Weights of a small GPT-style language model, trained from scratch on English Wikipedia: 9 layers, MLP 704 SwiGLU.
Each number is 200 + 40 x the weight over its row's rms, rounded and kept within 0 to 999. Layers, rows and columns count from 0. The size before them is the row's rms in percent of the matrix's.

# layer 6 MLP down (transposed), 704x512, rms 0.0295, rows 682-690, columns 256-511
097,202,183,245,208,209,230,57,228,215,169,255,162,62,174,161,187,217,194,218,241,166,229,209,288,244,155,220,162,146,146,210,243,226,203,150,239,232,170,213,167,277,211,216,191,212,156,196,251,215,242,232,178,164,182,221,159,206,197,248,242,149,181,193,238,223,182,222,271,173,182,237,153,124,188,199,260,166,201,174,197,192,186,227,260,183,236,200,155,238,254,148,163,208,157,298,217,169,145,200,164,176,195,170,170,181,210,270,173,196,205,197,251,204,167,270,168,126,137,289,237,198,127,212,227,191,127,212,156,218,210,220,133,175,225,256,170,170,158,154,257,179,176,249,185,280,207,175,175,218,165,231,178,228,163,259,163,184,172,160,212,222,265,227,187,149,199,150,158,194,160,226,277,236,100,155,160,224,188,179,245,134,222,166,243,157,153,222,259,218,231,213,186,211,183,217,130,233,213,168,201,214,231,176,216,170,224,173,187,215,165,80,159,205,154,182,209,249,242,174,198,159,188,209,220,192,299,283,236,242,180,198,131,220,247,254,234,218,242,144,177,196,120,192,231,171,234,235,145,186,236,200,243,265,238,227,307
105,184,206,160,214,136,248,209,192,163,256,252,240,187,160,229,177,155,171,195,167,172,162,276,148,269,147,152,124,170,280,233,183,190,115,127,160,154,197,163,232,182,275,222,134,160,255,212,198,109,192,220,207,205,199,184,247,191,198,194,289,271,163,219,212,214,169,167,199,164,218,192,195,263,160,217,183,161,193,177,186,160,250,183,299,160,195,191,215,202,235,237,189,159,145,122,213,182,268,229,218,222,220,216,203,198,163,164,178,206,175,179,147,246,174,265,224,217,229,191,205,127,125,205,221,163,175,194,223,166,251,120,223,160,164,216,193,176,192,222,129,176,155,222,186,167,206,219,189,198,228,217,196,142,246,150,201,229,165,233,238,189,143,170,175,204,173,243,213,268,218,260,380,132,253,189,192,176,198,215,262,197,235,170,250,180,290,185,191,240,179,208,197,210,222,108,249,304,251,248,122,171,162,187,178,249,238,138,170,159,164,185,249,224,180,188,231,170,198,220,239,189,265,265,210,254,165,151,173,192,248,220,249,226,211,280,218,248,138,177,194,174,222,109,147,226,234,152,185,174,192,183,215,186,195,238,269
093,188,212,251,191,227,205,136,175,76,156,112,169,170,202,236,182,186,256,147,206,203,183,226,110,197,228,259,188,180,225,215,108,200,133,165,256,255,171,227,235,189,224,106,165,181,161,121,295,216,228,215,240,113,153,196,158,161,197,299,242,171,208,206,211,205,250,218,208,139,220,208,215,178,194,208,224,127,212,232,237,156,126,250,146,224,211,123,289,155,210,189,176,226,244,180,223,154,185,207,186,198,172,174,243,172,226,226,114,245,170,206,261,275,231,232,243,191,191,243,217,167,236,238,199,238,247,206,155,174,166,215,175,184,232,261,191,224,181,268,160,163,128,197,227,208,241,202,169,167,227,198,200,200,250,239,163,189,172,171,207,287,168,190,217,246,212,249,170,200,204,190,107,195,163,123,136,184,169,177,309,157,206,229,133,172,229,232,148,231,207,129,255,220,185,189,217,222,208,189,228,198,218,246,207,214,196,193,231,130,153,205,174,141,196,129,288,237,138,197,200,248,173,150,177,242,148,234,175,238,186,192,202,195,192,216,197,218,164,186,176,203,178,227,289,170,176,144,255,213,240,162,210,217,167,161,257
076,196,188,267,245,169,165,166,163,183,212,236,216,149,226,161,197,290,179,240,141,192,237,176,194,189,227,164,207,172,172,178,169,133,240,160,118,222,200,156,258,228,214,197,181,181,259,229,272,172,189,229,200,192,170,205,274,201,146,147,262,214,285,182,241,188,129,212,231,167,182,133,244,284,229,248,241,200,148,185,250,182,221,228,213,213,202,108,248,231,253,256,260,201,223,241,226,237,186,193,199,160,184,201,260,160,306,183,171,104,240,225,236,238,133,203,253,208,215,191,138,152,244,162,198,166,277,168,227,300,225,126,186,235,135,175,168,198,226,197,145,196,99,139,235,240,277,131,212,284,209,225,138,153,216,231,188,260,194,173,231,187,225,209,174,227,193,245,207,220,207,165,149,222,213,140,201,190,142,192,192,196,180,220,196,166,213,227,221,161,195,144,162,113,168,117,234,192,183,242,218,68,247,209,250,245,218,203,186,198,272,227,151,138,213,234,163,205,208,152,205,111,200,126,231,233,258,157,237,183,207,237,112,178,223,255,173,265,173,228,163,199,238,200,255,177,267,173,230,271,240,149,212,185,214,268,196
111,241,170,236,257,157,154,251,116,196,215,173,173,173,121,176,215,165,164,178,243,215,169,158,224,218,213,150,172,216,238,206,185,270,227,198,151,251,205,239,184,177,257,113,172,223,276,246,131,138,190,190,223,206,197,235,195,176,288,107,240,165,208,179,195,283,137,221,184,209,277,131,148,180,234,175,195,211,206,153,210,151,216,241,288,211,227,213,191,261,150,244,152,178,179,219,184,174,244,223,190,228,315,210,215,119,231,150,117,158,154,222,193,248,210,146,144,214,141,214,264,266,228,62,239,204,279,204,135,206,203,212,221,161,175,159,216,159,216,184,159,216,235,167,249,216,259,202,190,222,187,187,266,239,152,212,206,225,191,197,252,172,159,254,220,229,159,235,191,250,143,169,224,199,191,196,184,180,193,173,211,244,194,222,202,105,219,180,207,205,157,199,201,143,262,147,261,181,172,224,188,186,203,302,210,190,175,171,240,272,194,234,245,227,230,148,197,131,213,223,206,177,212,153,171,259,241,185,245,155,206,241,226,199,244,183,215,233,198,152,163,181,204,248,260,172,247,289,215,140,238,223,208,253,196,188,160
096,213,215,219,168,218,200,190,141,208,167,261,173,235,275,159,248,224,239,253,116,262,256,160,163,167,203,240,178,252,187,220,214,221,160,128,197,241,187,279,279,132,266,203,200,198,200,197,184,219,147,160,172,197,332,216,208,149,172,217,135,175,218,186,165,214,156,206,151,148,274,160,164,231,137,256,248,212,223,166,261,173,144,209,228,160,187,200,190,166,148,203,282,164,272,184,166,239,233,181,197,153,172,245,205,160,218,249,254,163,170,188,192,249,180,216,221,148,155,229,217,150,225,158,114,266,201,188,225,255,153,101,223,202,204,182,202,191,147,280,178,181,213,195,262,179,228,144,189,249,170,149,214,251,188,246,191,99,207,172,162,215,216,192,219,249,194,236,234,197,141,177,161,98,282,222,190,171,279,223,182,279,193,250,186,155,173,252,203,205,169,219,183,225,273,154,242,203,171,263,184,164,233,271,174,151,181,200,187,207,286,243,239,165,239,127,201,231,193,138,210,233,244,239,207,181,208,168,175,161,222,87,200,268,193,151,109,182,171,142,185,225,243,221,135,212,245,111,224,115,274,247,229,163,179,165,94
106,129,234,201,171,128,231,247,292,249,175,197,211,196,223,271,181,285,212,227,200,217,202,227,222,207,189,200,111,222,236,244,214,193,217,139,187,282,209,201,211,215,162,206,207,235,200,254,204,154,181,132,161,227,227,175,106,163,202,317,165,242,155,193,208,171,212,206,225,267,158,217,94,215,157,281,181,203,211,234,167,175,234,217,148,288,198,164,163,170,236,196,195,182,256,190,215,157,225,231,233,266,201,217,211,202,229,237,170,217,221,137,167,182,253,188,103,164,131,204,184,127,147,187,198,244,225,246,211,108,211,206,256,218,239,165,237,200,244,168,141,219,188,161,189,237,137,195,199,261,204,194,179,165,166,160,218,190,242,220,190,199,186,251,201,253,215,227,282,211,212,121,136,172,174,217,208,182,248,175,226,223,186,264,194,209,166,203,212,172,222,274,144,155,202,186,158,193,214,219,215,231,257,176,197,208,195,219,231,133,190,199,163,226,134,222,219,247,184,308,214,244,243,258,144,168,258,178,211,207,215,260,198,160,145,205,249,116,143,238,186,266,151,150,191,212,201,281,291,208,252,217,213,263,110,181,231
103,203,139,239,65,215,225,133,253,310,243,143,190,247,250,122,125,170,189,164,206,244,195,243,144,239,169,227,170,244,235,153,234,164,188,219,191,133,188,250,161,151,202,292,239,217,283,111,225,212,160,249,160,261,269,220,221,226,260,222,175,181,207,172,230,187,180,266,176,226,228,228,217,225,201,224,196,261,199,196,195,226,212,178,211,193,190,243,235,246,222,193,188,195,239,187,240,244,283,192,208,188,251,205,188,195,215,186,214,195,187,215,214,189,158,123,180,210,203,260,255,200,257,203,115,199,262,212,251,156,241,228,179,220,225,215,209,217,183,211,269,175,238,269,169,226,230,165,170,175,203,211,180,190,187,186,149,100,152,230,261,196,227,194,195,225,125,236,266,180,107,192,30,194,176,202,154,129,189,166,179,140,247,204,168,177,192,224,178,243,288,199,245,296,217,255,220,231,187,173,287,201,159,269,163,200,175,205,152,154,165,230,249,215,207,248,242,157,176,246,182,206,245,248,203,135,237,143,205,200,174,186,228,224,173,183,209,187,128,220,238,156,203,165,216,206,209,173,199,226,206,172,238,194,191,222,213
102,242,178,201,247,204,156,212,163,295,204,296,196,225,208,257,244,204,171,206,159,158,240,140,132,223,179,288,206,173,152,193,161,196,206,222,174,216,253,196,175,201,145,187,190,173,227,222,188,186,152,191,172,244,165,187,224,215,218,203,216,181,206,174,128,217,154,190,147,116,214,271,139,199,206,236,192,228,180,297,215,206,232,267,260,211,158,194,226,197,233,230,288,236,146,158,251,232,209,129,285,150,179,184,168,191,292,156,214,193,173,182,117,216,98,217,209,155,196,243,196,205,182,168,170,304,202,226,214,189,172,213,170,149,158,227,157,180,172,215,253,285,174,151,233,207,240,199,204,210,171,238,218,145,195,117,246,179,252,222,266,175,252,237,186,131,231,129,206,175,150,220,206,180,164,201,196,184,197,169,154,194,192,125,221,144,258,197,166,157,194,198,161,167,229,92,187,211,188,151,220,195,183,164,241,250,197,201,148,217,197,217,197,214,177,286,301,184,190,195,246,240,192,289,212,193,148,255,176,189,183,262,146,248,229,156,173,254,219,271,193,214,256,307,197,137,189,187,231,111,239,202,158,203,248,215,195
# layer 6 MLP gate, 704x512, rms 0.0297, rows 683-691, columns 256-511
105,184,123,203,213,292,239,250,222,225,178,154,190,250,172,158,253,222,153,231,126,175,176,155,158,97,152,232,150,170,224,192,211,279,119,211,220,267,189,203,205,194,169,195,188,297,174,191,252,119,252,203,156,173,182,162,295,177,256,137,210,214,161,193,184,155,164,163,231,167,219,290,141,251,121,226,154,207,182,75,247,191,163,230,189,120,214,161,201,239,154,248,248,229,168,171,152,191,246,194,191,221,175,211,252,198,234,175,188,177,249,250,128,170,169,203,167,281,222,201,169,193,183,267,128,207,227,239,196,193,202,177,216,217,226,270,150,198,174,165,213,227,151,186,203,248,134,153,171,188,172,277,198,193,244,190,286,181,127,184,160,212,234,260,206,205,112,217,143,273,162,195,194,173,164,243,217,246,165,212,249,202,199,167,158,174,192,218,204,161,184,218,204,198,173,170,233,262,272,231,245,163,239,177,229,206,199,150,187,171,207,133,244,202,209,193,145,119,263,179,194,206,234,234,227,251,211,156,190,208,214,203,236,107,141,214,156,125,187,116,221,169,167,177,223,228,189,209,267,223,228,224,253,215,267,206,144
101,213,216,163,182,172,186,130,181,204,130,197,228,170,184,185,257,198,211,195,267,146,217,220,164,258,272,198,141,233,312,195,228,173,220,177,183,249,188,199,115,173,205,153,190,209,95,202,163,225,109,145,189,168,142,240,214,244,201,235,242,120,196,148,157,144,240,216,120,289,160,193,252,281,284,197,247,238,214,142,181,241,162,241,143,302,144,163,253,120,220,176,175,181,178,180,134,127,248,212,243,199,272,195,179,254,231,223,218,205,165,187,209,218,168,261,175,215,258,252,154,233,167,222,260,261,156,265,179,209,198,236,257,261,216,299,241,220,230,154,200,183,134,169,119,224,202,222,194,80,236,200,159,189,158,178,226,265,165,192,207,204,178,171,102,130,234,221,207,248,210,170,181,251,173,288,220,183,139,181,170,161,200,215,189,209,255,235,210,94,200,193,206,169,222,183,266,192,204,205,220,219,192,300,217,293,167,247,180,245,210,104,105,205,245,179,171,166,238,236,165,216,225,234,201,189,177,187,182,227,228,181,140,218,216,243,200,157,201,205,175,260,248,164,113,200,200,244,231,204,197,185,208,297,190,164,164
072,153,289,171,158,183,180,166,182,259,139,214,157,164,110,209,208,218,215,181,203,221,175,114,227,215,250,166,175,153,128,151,225,174,191,268,161,213,161,230,226,188,236,226,189,152,186,220,185,184,194,216,238,144,211,222,171,226,191,226,200,162,148,161,199,111,210,176,213,162,153,173,153,123,195,185,242,240,189,254,194,212,232,166,217,204,193,189,179,232,175,256,231,99,186,225,173,198,129,169,158,140,189,178,255,191,259,210,202,205,231,224,144,244,233,177,69,205,161,182,234,223,255,137,185,158,232,200,161,145,211,181,188,179,189,199,219,185,216,206,112,245,151,194,227,154,218,205,182,214,173,199,194,261,208,131,241,170,202,105,197,298,219,202,243,126,191,193,295,225,235,185,276,208,222,143,288,196,196,191,168,192,190,199,228,242,244,119,179,187,240,258,196,201,212,111,142,142,320,189,203,231,143,219,304,208,196,164,175,180,227,178,242,161,186,221,177,147,268,216,213,171,215,193,188,155,208,200,189,252,235,235,220,131,121,146,199,211,155,154,272,179,191,249,194,202,233,200,252,191,162,241,212,210,165,192,210
109,206,107,183,223,158,256,214,232,137,203,165,176,180,178,197,204,165,193,222,249,197,173,152,233,136,153,235,141,229,210,195,206,123,227,153,209,172,154,299,226,167,208,259,222,237,275,182,178,99,161,213,214,153,114,223,238,246,264,172,159,244,170,178,213,284,173,213,162,175,215,182,216,170,248,159,205,191,141,241,122,159,219,259,302,210,202,188,187,167,231,260,206,154,192,223,242,139,214,190,235,203,254,148,222,198,197,203,209,205,258,136,215,137,200,189,173,222,169,218,257,226,214,102,178,212,181,242,66,161,205,193,228,185,164,146,182,205,199,159,178,248,230,154,213,221,204,185,176,204,201,181,170,229,166,171,193,252,223,211,282,218,237,191,190,200,86,168,253,181,224,196,127,200,227,209,253,170,190,206,248,296,209,175,175,274,199,196,199,222,174,197,174,104,167,217,197,173,248,198,244,165,130,249,220,183,218,135,189,164,174,239,211,192,250,241,189,179,214,229,254,135,303,136,258,179,272,239,187,244,189,196,158,252,213,185,185,232,239,148,189,211,277,253,250,182,241,288,196,100,221,230,232,208,194,232,224
099,208,161,216,192,199,148,205,191,152,150,168,182,211,177,170,234,225,170,195,202,257,185,229,159,166,211,279,220,211,248,245,214,224,174,244,232,206,193,229,265,175,306,174,209,251,243,161,239,229,268,194,140,204,196,192,197,190,163,248,191,244,235,178,159,226,177,279,191,248,220,124,159,201,185,218,175,174,203,154,192,148,237,215,224,101,223,194,197,216,160,149,201,171,163,214,210,137,203,195,154,211,221,193,183,177,175,212,146,162,227,201,251,245,183,147,246,163,201,198,227,195,191,185,184,191,174,196,203,193,186,231,222,178,198,293,268,244,227,286,227,177,198,184,279,246,241,179,218,261,177,267,236,160,190,127,197,252,284,238,277,245,176,214,240,204,181,207,175,224,154,235,200,167,249,210,211,237,198,153,234,191,208,190,184,232,227,199,257,207,187,221,204,196,223,238,115,157,271,184,183,154,315,193,237,162,182,176,220,204,210,232,94,191,183,182,207,229,159,103,210,164,142,173,205,215,181,202,207,195,199,299,198,185,213,245,216,131,248,190,186,246,241,220,133,206,218,207,162,198,220,216,192,251,248,205,155
093,234,102,235,255,170,291,289,163,171,255,268,286,192,205,115,197,187,268,147,211,238,199,222,208,198,176,214,250,202,196,214,278,221,213,232,180,147,228,166,161,161,187,221,129,216,258,284,248,230,196,245,188,222,226,214,236,212,197,121,253,207,217,210,161,138,205,213,264,171,210,259,259,202,206,120,156,106,242,196,176,229,211,140,256,179,248,275,255,188,158,158,237,174,200,170,163,224,219,182,214,206,289,142,145,284,173,269,259,215,159,212,217,208,206,183,229,207,216,215,233,131,232,155,126,167,175,230,162,208,184,192,160,226,227,181,167,197,175,269,275,256,149,259,204,166,226,262,266,199,178,274,235,169,190,247,152,161,277,213,233,228,267,231,182,221,162,223,134,253,200,252,190,220,165,226,180,170,233,148,173,208,246,201,211,239,211,220,279,210,231,281,297,153,165,185,169,206,135,207,234,241,202,168,261,189,256,157,148,249,206,211,179,183,109,204,95,185,244,168,155,224,183,204,148,140,171,195,136,150,214,218,227,190,210,203,163,148,199,196,179,131,258,216,185,193,224,249,210,240,192,236,186,177,253,136,150
102,215,205,217,276,197,251,213,159,223,252,220,260,169,251,178,238,193,155,195,184,188,240,189,216,198,201,200,127,184,146,237,149,245,193,258,228,193,202,234,153,197,177,194,171,234,201,234,129,233,165,156,180,217,233,220,209,232,194,190,190,235,218,237,151,282,266,173,221,220,243,204,161,225,146,237,172,264,249,167,289,175,136,223,289,230,214,263,196,185,151,187,221,222,141,169,251,164,219,152,244,143,178,195,206,154,254,217,250,197,183,252,193,287,221,215,178,130,167,121,211,211,267,274,208,274,133,138,220,212,182,126,226,252,220,204,162,202,188,202,194,189,196,193,147,175,234,149,247,217,198,199,251,181,185,244,185,260,221,220,152,201,158,207,159,198,139,96,279,185,184,192,203,226,174,165,182,240,216,208,221,214,239,340,210,222,179,203,232,200,202,177,104,234,224,159,258,243,254,182,161,167,178,201,175,173,162,229,288,181,244,243,146,208,93,229,172,240,176,128,166,199,201,217,268,250,281,128,186,134,303,179,222,197,154,230,132,181,276,310,141,135,222,181,281,133,203,210,149,139,190,144,192,214,221,238,172
102,261,231,157,249,156,159,207,191,160,198,258,167,196,232,221,158,226,170,167,229,184,154,166,192,129,212,206,213,294,233,145,102,188,249,281,131,125,231,215,208,171,223,189,163,276,160,210,159,181,168,250,184,254,211,122,168,204,227,196,178,181,187,192,196,206,241,205,190,122,280,198,192,243,261,216,283,233,198,234,147,152,290,232,196,198,219,228,248,216,183,213,182,179,121,216,228,190,286,169,193,182,224,301,190,175,160,233,186,222,168,192,150,180,136,243,164,192,200,237,198,243,244,190,208,220,197,208,193,188,203,203,163,196,198,167,221,247,179,184,229,237,241,259,296,118,187,173,205,210,248,182,136,174,201,246,200,149,137,203,196,166,174,163,243,233,151,197,171,135,241,220,242,176,149,228,174,163,193,213,224,174,187,179,240,209,241,198,179,209,216,179,185,190,154,180,278,190,196,140,87,211,144,220,210,311,176,135,156,208,249,183,167,159,238,125,209,150,204,212,250,205,142,223,199,197,192,210,173,221,202,218,254,145,235,232,155,187,173,241,192,188,243,250,246,217,221,197,199,131,284,217,194,232,214,215,228
082,224,201,250,188,197,174,243,269,176,235,266,221,203,185,200,222,246,185,115,206,185,251,185,151,195,161,174,206,204,264,186,171,184,169,270,118,229,223,183,299,209,179,181,192,208,162,184,185,140,255,220,191,302,196,145,170,232,257,174,193,180,299,213,258,144,174,147,198,177,174,183,209,233,202,160,252,230,152,234,250,232,187,158,267,205,210,216,227,258,260,253,267,167,138,233,261,173,219,192,137,258,193,185,217,210,188,223,182,215,147,185,249,170,237,157,184,243,212,201,166,245,195,139,252,220,255,209,97,192,234,124,185,170,201,152,183,296,163,234,173,177,161,158,203,242,205,185,214,147,224,204,208,210,151,170,170,192,147,176,216,228,220,201,218,290,155,277,192,223,225,219,134,224,207,172,205,227,267,190,107,192,258,220,228,196,215,229,195,253,182,209,145,209,223,209,173,229,154,224,172,208,145,210,217,210,232,192,243,162,142,184,230,186,198,253,150,296,172,198,218,233,125,220,271,205,190,227,223,296,167,237,167,122,176,241,206,241,198,240,179,198,194,210,253,229,100,182,208,181,246,240,195,250,304,245,205
# layer 6 MLP up, 704x512, rms 0.031, rows 683-691, columns 256-511
103,215,232,231,196,254,238,164,168,303,180,188,248,211,134,186,195,223,198,240,181,219,160,226,190,216,112,126,220,155,257,191,201,261,159,174,175,277,170,169,225,248,192,285,210,179,206,259,253,141,231,197,195,151,203,215,237,275,173,287,239,136,175,214,260,146,172,289,212,168,202,244,141,240,146,189,199,166,213,184,199,163,259,148,175,139,214,240,144,181,236,164,238,179,187,129,185,160,210,228,134,185,163,255,228,175,189,165,192,206,201,185,123,140,213,193,184,213,211,202,131,176,168,238,163,156,226,224,133,218,184,187,123,194,254,229,95,244,209,204,108,204,190,167,208,218,133,216,193,249,229,200,254,152,248,216,238,204,143,189,207,220,255,208,237,126,228,204,209,274,136,247,209,196,161,293,246,287,170,269,228,215,159,124,202,204,222,177,238,217,196,242,202,241,220,192,222,274,236,302,238,160,188,185,231,173,206,170,182,123,196,174,260,245,265,158,147,173,192,210,187,180,216,198,235,225,188,191,204,204,181,155,197,121,197,175,277,225,217,164,231,190,224,189,198,190,216,220,205,155,233,141,252,225,205,141,228
101,211,278,177,197,214,136,196,174,196,250,228,155,168,150,212,236,186,165,293,153,209,173,215,232,232,208,195,170,274,265,217,215,209,248,145,204,270,97,175,135,273,207,231,239,136,268,150,212,181,229,237,139,205,172,157,235,229,204,213,239,189,238,176,158,230,246,164,173,203,161,133,201,217,256,185,107,190,262,202,186,191,164,175,155,92,236,126,204,202,205,225,189,282,286,170,276,175,186,210,189,265,198,209,230,157,185,171,128,231,134,192,220,242,245,194,258,206,221,175,191,202,170,193,148,208,180,228,164,159,216,269,221,170,217,188,159,183,213,228,189,281,186,165,143,192,154,151,283,152,150,222,215,183,223,236,169,216,204,162,167,157,218,184,281,142,232,189,234,226,196,154,182,209,269,293,243,294,212,209,253,165,213,204,239,194,190,169,164,195,222,182,249,279,212,196,214,255,210,209,149,184,125,231,207,141,217,182,231,214,171,231,222,175,191,172,188,172,232,222,154,174,164,189,263,224,203,129,226,142,245,248,186,219,170,162,227,174,193,144,224,198,219,170,223,135,137,203,176,117,218,153,201,204,146,242,164
079,129,245,182,218,272,169,162,253,186,202,256,149,134,213,213,217,202,184,226,231,162,215,264,257,123,194,264,170,180,207,218,154,247,120,115,246,185,206,151,251,202,229,185,180,150,173,186,211,242,141,167,177,165,217,248,244,144,218,142,140,263,244,227,209,102,151,193,227,243,171,218,226,278,221,157,224,148,145,209,198,223,227,165,190,121,147,200,176,187,158,185,204,230,216,174,137,195,239,168,224,194,184,197,209,262,186,227,159,270,161,238,196,157,166,213,247,216,226,245,227,166,216,200,227,201,208,191,158,167,176,277,145,218,150,168,204,209,160,222,228,217,236,255,175,207,161,266,119,206,247,196,222,119,234,213,210,148,263,229,234,218,153,199,170,133,154,226,126,157,236,204,258,226,210,216,210,261,203,177,188,204,239,170,216,192,195,203,151,186,206,239,182,212,206,247,257,132,125,219,231,211,212,262,164,167,168,172,141,198,168,231,203,181,208,211,199,209,237,221,152,186,221,185,194,174,201,211,164,190,169,246,264,152,179,234,260,163,216,230,178,210,223,164,196,145,148,244,152,215,180,139,180,149,271,285,232
111,270,138,203,238,153,188,194,153,202,214,159,188,172,216,268,198,161,223,198,295,125,131,197,210,205,173,180,191,208,224,224,205,199,218,199,205,262,199,235,139,118,192,142,249,246,220,206,145,159,119,313,147,198,185,102,141,205,216,185,198,235,184,212,210,304,182,227,146,195,235,149,220,187,188,206,195,182,212,185,189,158,244,203,218,158,209,159,212,172,183,299,218,179,202,225,155,127,199,160,228,239,239,151,157,184,181,237,165,163,218,186,158,175,229,187,140,176,142,189,241,199,171,150,225,193,182,260,126,235,198,106,252,198,201,175,106,135,138,170,124,217,235,264,193,236,166,180,196,258,157,201,192,240,183,191,203,247,175,217,215,204,209,175,212,108,121,224,212,234,189,182,201,161,203,216,222,145,207,231,236,249,214,221,202,221,195,255,188,226,189,174,175,154,204,216,181,228,225,237,284,175,193,226,224,161,147,212,164,229,250,212,194,200,199,194,186,149,270,250,278,181,319,158,217,238,274,198,212,208,165,155,185,235,223,183,262,274,263,169,206,209,226,184,260,202,245,297,159,153,191,234,272,215,227,176,250
099,202,162,244,192,212,240,176,147,248,213,161,214,165,230,211,185,233,161,199,151,190,235,147,128,178,177,191,230,243,214,195,246,152,170,252,172,232,194,202,138,196,227,197,234,215,259,209,264,266,164,157,246,182,223,211,187,235,169,164,145,166,252,230,206,231,225,174,98,200,306,169,133,227,160,178,163,150,181,266,217,180,195,222,202,228,248,145,243,190,218,176,194,160,237,164,217,174,140,196,200,183,168,136,195,265,155,167,236,238,212,205,144,178,155,173,181,224,188,139,157,191,120,178,86,162,198,166,196,146,216,164,226,190,196,187,185,263,242,232,295,177,154,251,211,141,120,175,212,198,208,219,177,192,182,288,241,118,229,187,204,172,136,183,197,299,220,122,188,185,255,202,198,197,202,226,218,195,232,154,230,250,244,246,139,227,266,169,214,189,187,260,185,197,207,267,164,225,169,230,226,185,197,188,160,125,178,228,206,199,135,188,132,281,325,201,185,178,177,198,182,199,183,167,210,197,181,254,198,198,232,211,215,187,233,249,206,198,209,176,176,173,198,174,199,174,228,179,214,160,245,279,167,168,226,277,140
096,188,121,144,251,217,112,148,126,215,203,160,255,214,189,159,225,231,220,168,131,200,163,118,241,212,226,243,247,201,168,182,170,210,176,133,192,138,275,170,254,242,192,155,254,176,217,130,203,170,170,231,297,193,169,225,257,209,249,199,212,219,260,220,167,270,201,182,168,219,216,134,285,217,243,214,249,248,170,130,192,147,121,248,210,172,239,252,257,215,220,256,218,258,242,218,207,185,193,205,166,173,130,248,149,193,204,172,254,229,199,225,241,155,157,201,209,212,198,185,204,136,222,285,181,193,203,201,240,234,184,212,224,275,152,211,169,171,226,116,287,172,195,210,211,204,222,173,201,198,214,276,181,196,209,214,190,284,197,206,213,208,167,166,296,134,170,130,186,145,223,200,166,188,284,210,206,202,188,219,151,198,180,172,149,179,212,216,122,225,222,146,199,245,257,243,231,268,235,116,199,151,207,187,273,210,241,180,199,213,229,219,182,213,262,221,212,214,233,151,166,268,299,64,161,224,232,229,189,209,159,201,186,275,157,249,171,299,221,221,257,170,241,159,232,172,161,152,149,228,150,198,125,209,145,221,107
102,207,286,191,215,202,158,177,209,114,206,264,161,248,221,210,167,242,200,154,183,171,243,133,114,169,205,192,219,212,226,193,203,192,230,145,194,267,133,181,181,240,210,239,196,169,235,159,268,227,190,203,209,233,217,183,170,244,230,224,217,178,205,200,195,219,182,200,217,130,164,163,278,167,260,183,165,204,175,161,194,171,278,219,182,170,235,154,262,231,175,271,199,250,232,244,79,235,197,225,215,254,224,211,218,194,183,221,174,196,234,180,215,155,277,289,240,245,274,271,221,228,212,129,238,182,163,236,194,165,221,213,242,263,180,192,209,184,271,150,167,214,225,123,175,151,215,218,178,153,146,247,179,200,225,177,232,143,250,194,247,233,194,207,256,202,112,262,190,258,184,184,254,250,207,194,198,179,232,178,306,175,162,114,154,224,149,195,198,255,179,145,225,149,166,215,217,247,246,211,179,154,169,197,214,191,252,190,203,212,161,145,170,202,260,184,178,201,234,241,162,231,165,250,229,135,132,283,205,221,116,236,204,225,193,152,183,237,234,181,254,183,216,162,243,221,177,178,266,234,156,252,178,199,196,155,231
106,282,242,211,152,203,135,193,182,187,171,223,194,194,195,154,180,143,133,228,265,304,207,203,186,244,186,213,241,214,202,201,171,193,242,246,110,259,215,175,166,242,267,224,194,274,227,218,258,173,163,185,197,237,195,127,169,180,221,208,258,165,162,244,139,192,260,209,181,110,293,225,182,214,117,227,188,231,178,324,180,165,244,196,261,207,222,227,217,218,214,172,211,246,176,194,149,249,218,187,199,216,159,246,142,179,205,168,236,205,168,157,150,208,225,158,192,206,172,264,133,259,202,193,212,190,163,210,161,219,174,122,149,163,191,182,219,215,211,183,138,171,207,257,192,183,218,185,194,191,183,130,205,287,152,190,204,143,183,172,125,207,221,180,171,207,151,217,173,164,187,206,166,196,187,224,192,103,216,167,214,165,208,212,319,244,259,173,207,205,217,203,208,265,127,185,213,201,228,167,181,199,177,192,154,257,173,198,133,152,151,218,163,193,184,172,237,168,208,219,251,159,186,220,176,216,148,225,154,162,150,243,217,197,260,196,188,228,155,198,142,204,250,196,203,172,177,194,257,130,277,257,245,222,256,245,212
088,179,185,195,197,215,188,211,243,209,162,161,215,282,247,103,239,212,175,206,163,189,256,242,183,219,204,235,176,271,142,224,209,136,241,266,144,199,187,226,246,152,184,196,122,156,229,170,270,191,245,246,199,140,229,185,231,183,152,200,208,266,148,181,196,254,193,193,214,185,136,160,212,193,263,153,254,245,235,226,222,204,198,181,186,224,145,216,251,186,246,233,139,198,176,214,131,137,207,118,154,285,183,235,190,191,172,202,177,173,221,208,162,165,222,316,201,262,167,165,123,258,188,180,94,204,207,212,168,155,189,183,227,224,197,233,245,257,200,181,261,221,248,251,268,129,186,235,272,204,173,199,241,249,142,186,216,211,214,210,194,163,243,234,199,200,235,168,210,136,191,168,303,261,182,150,225,183,254,233,211,189,192,223,196,164,222,198,197,192,173,156,173,215,134,168,230,195,286,214,205,220,148,203,221,228,149,91,219,235,197,172,280,147,151,245,169,167,201,130,180,205,200,183,170,124,241,184,211,214,150,207,254,210,139,227,226,183,159,237,205,194,174,183,211,245,284,172,155,162,171,274,199,242,243,283,190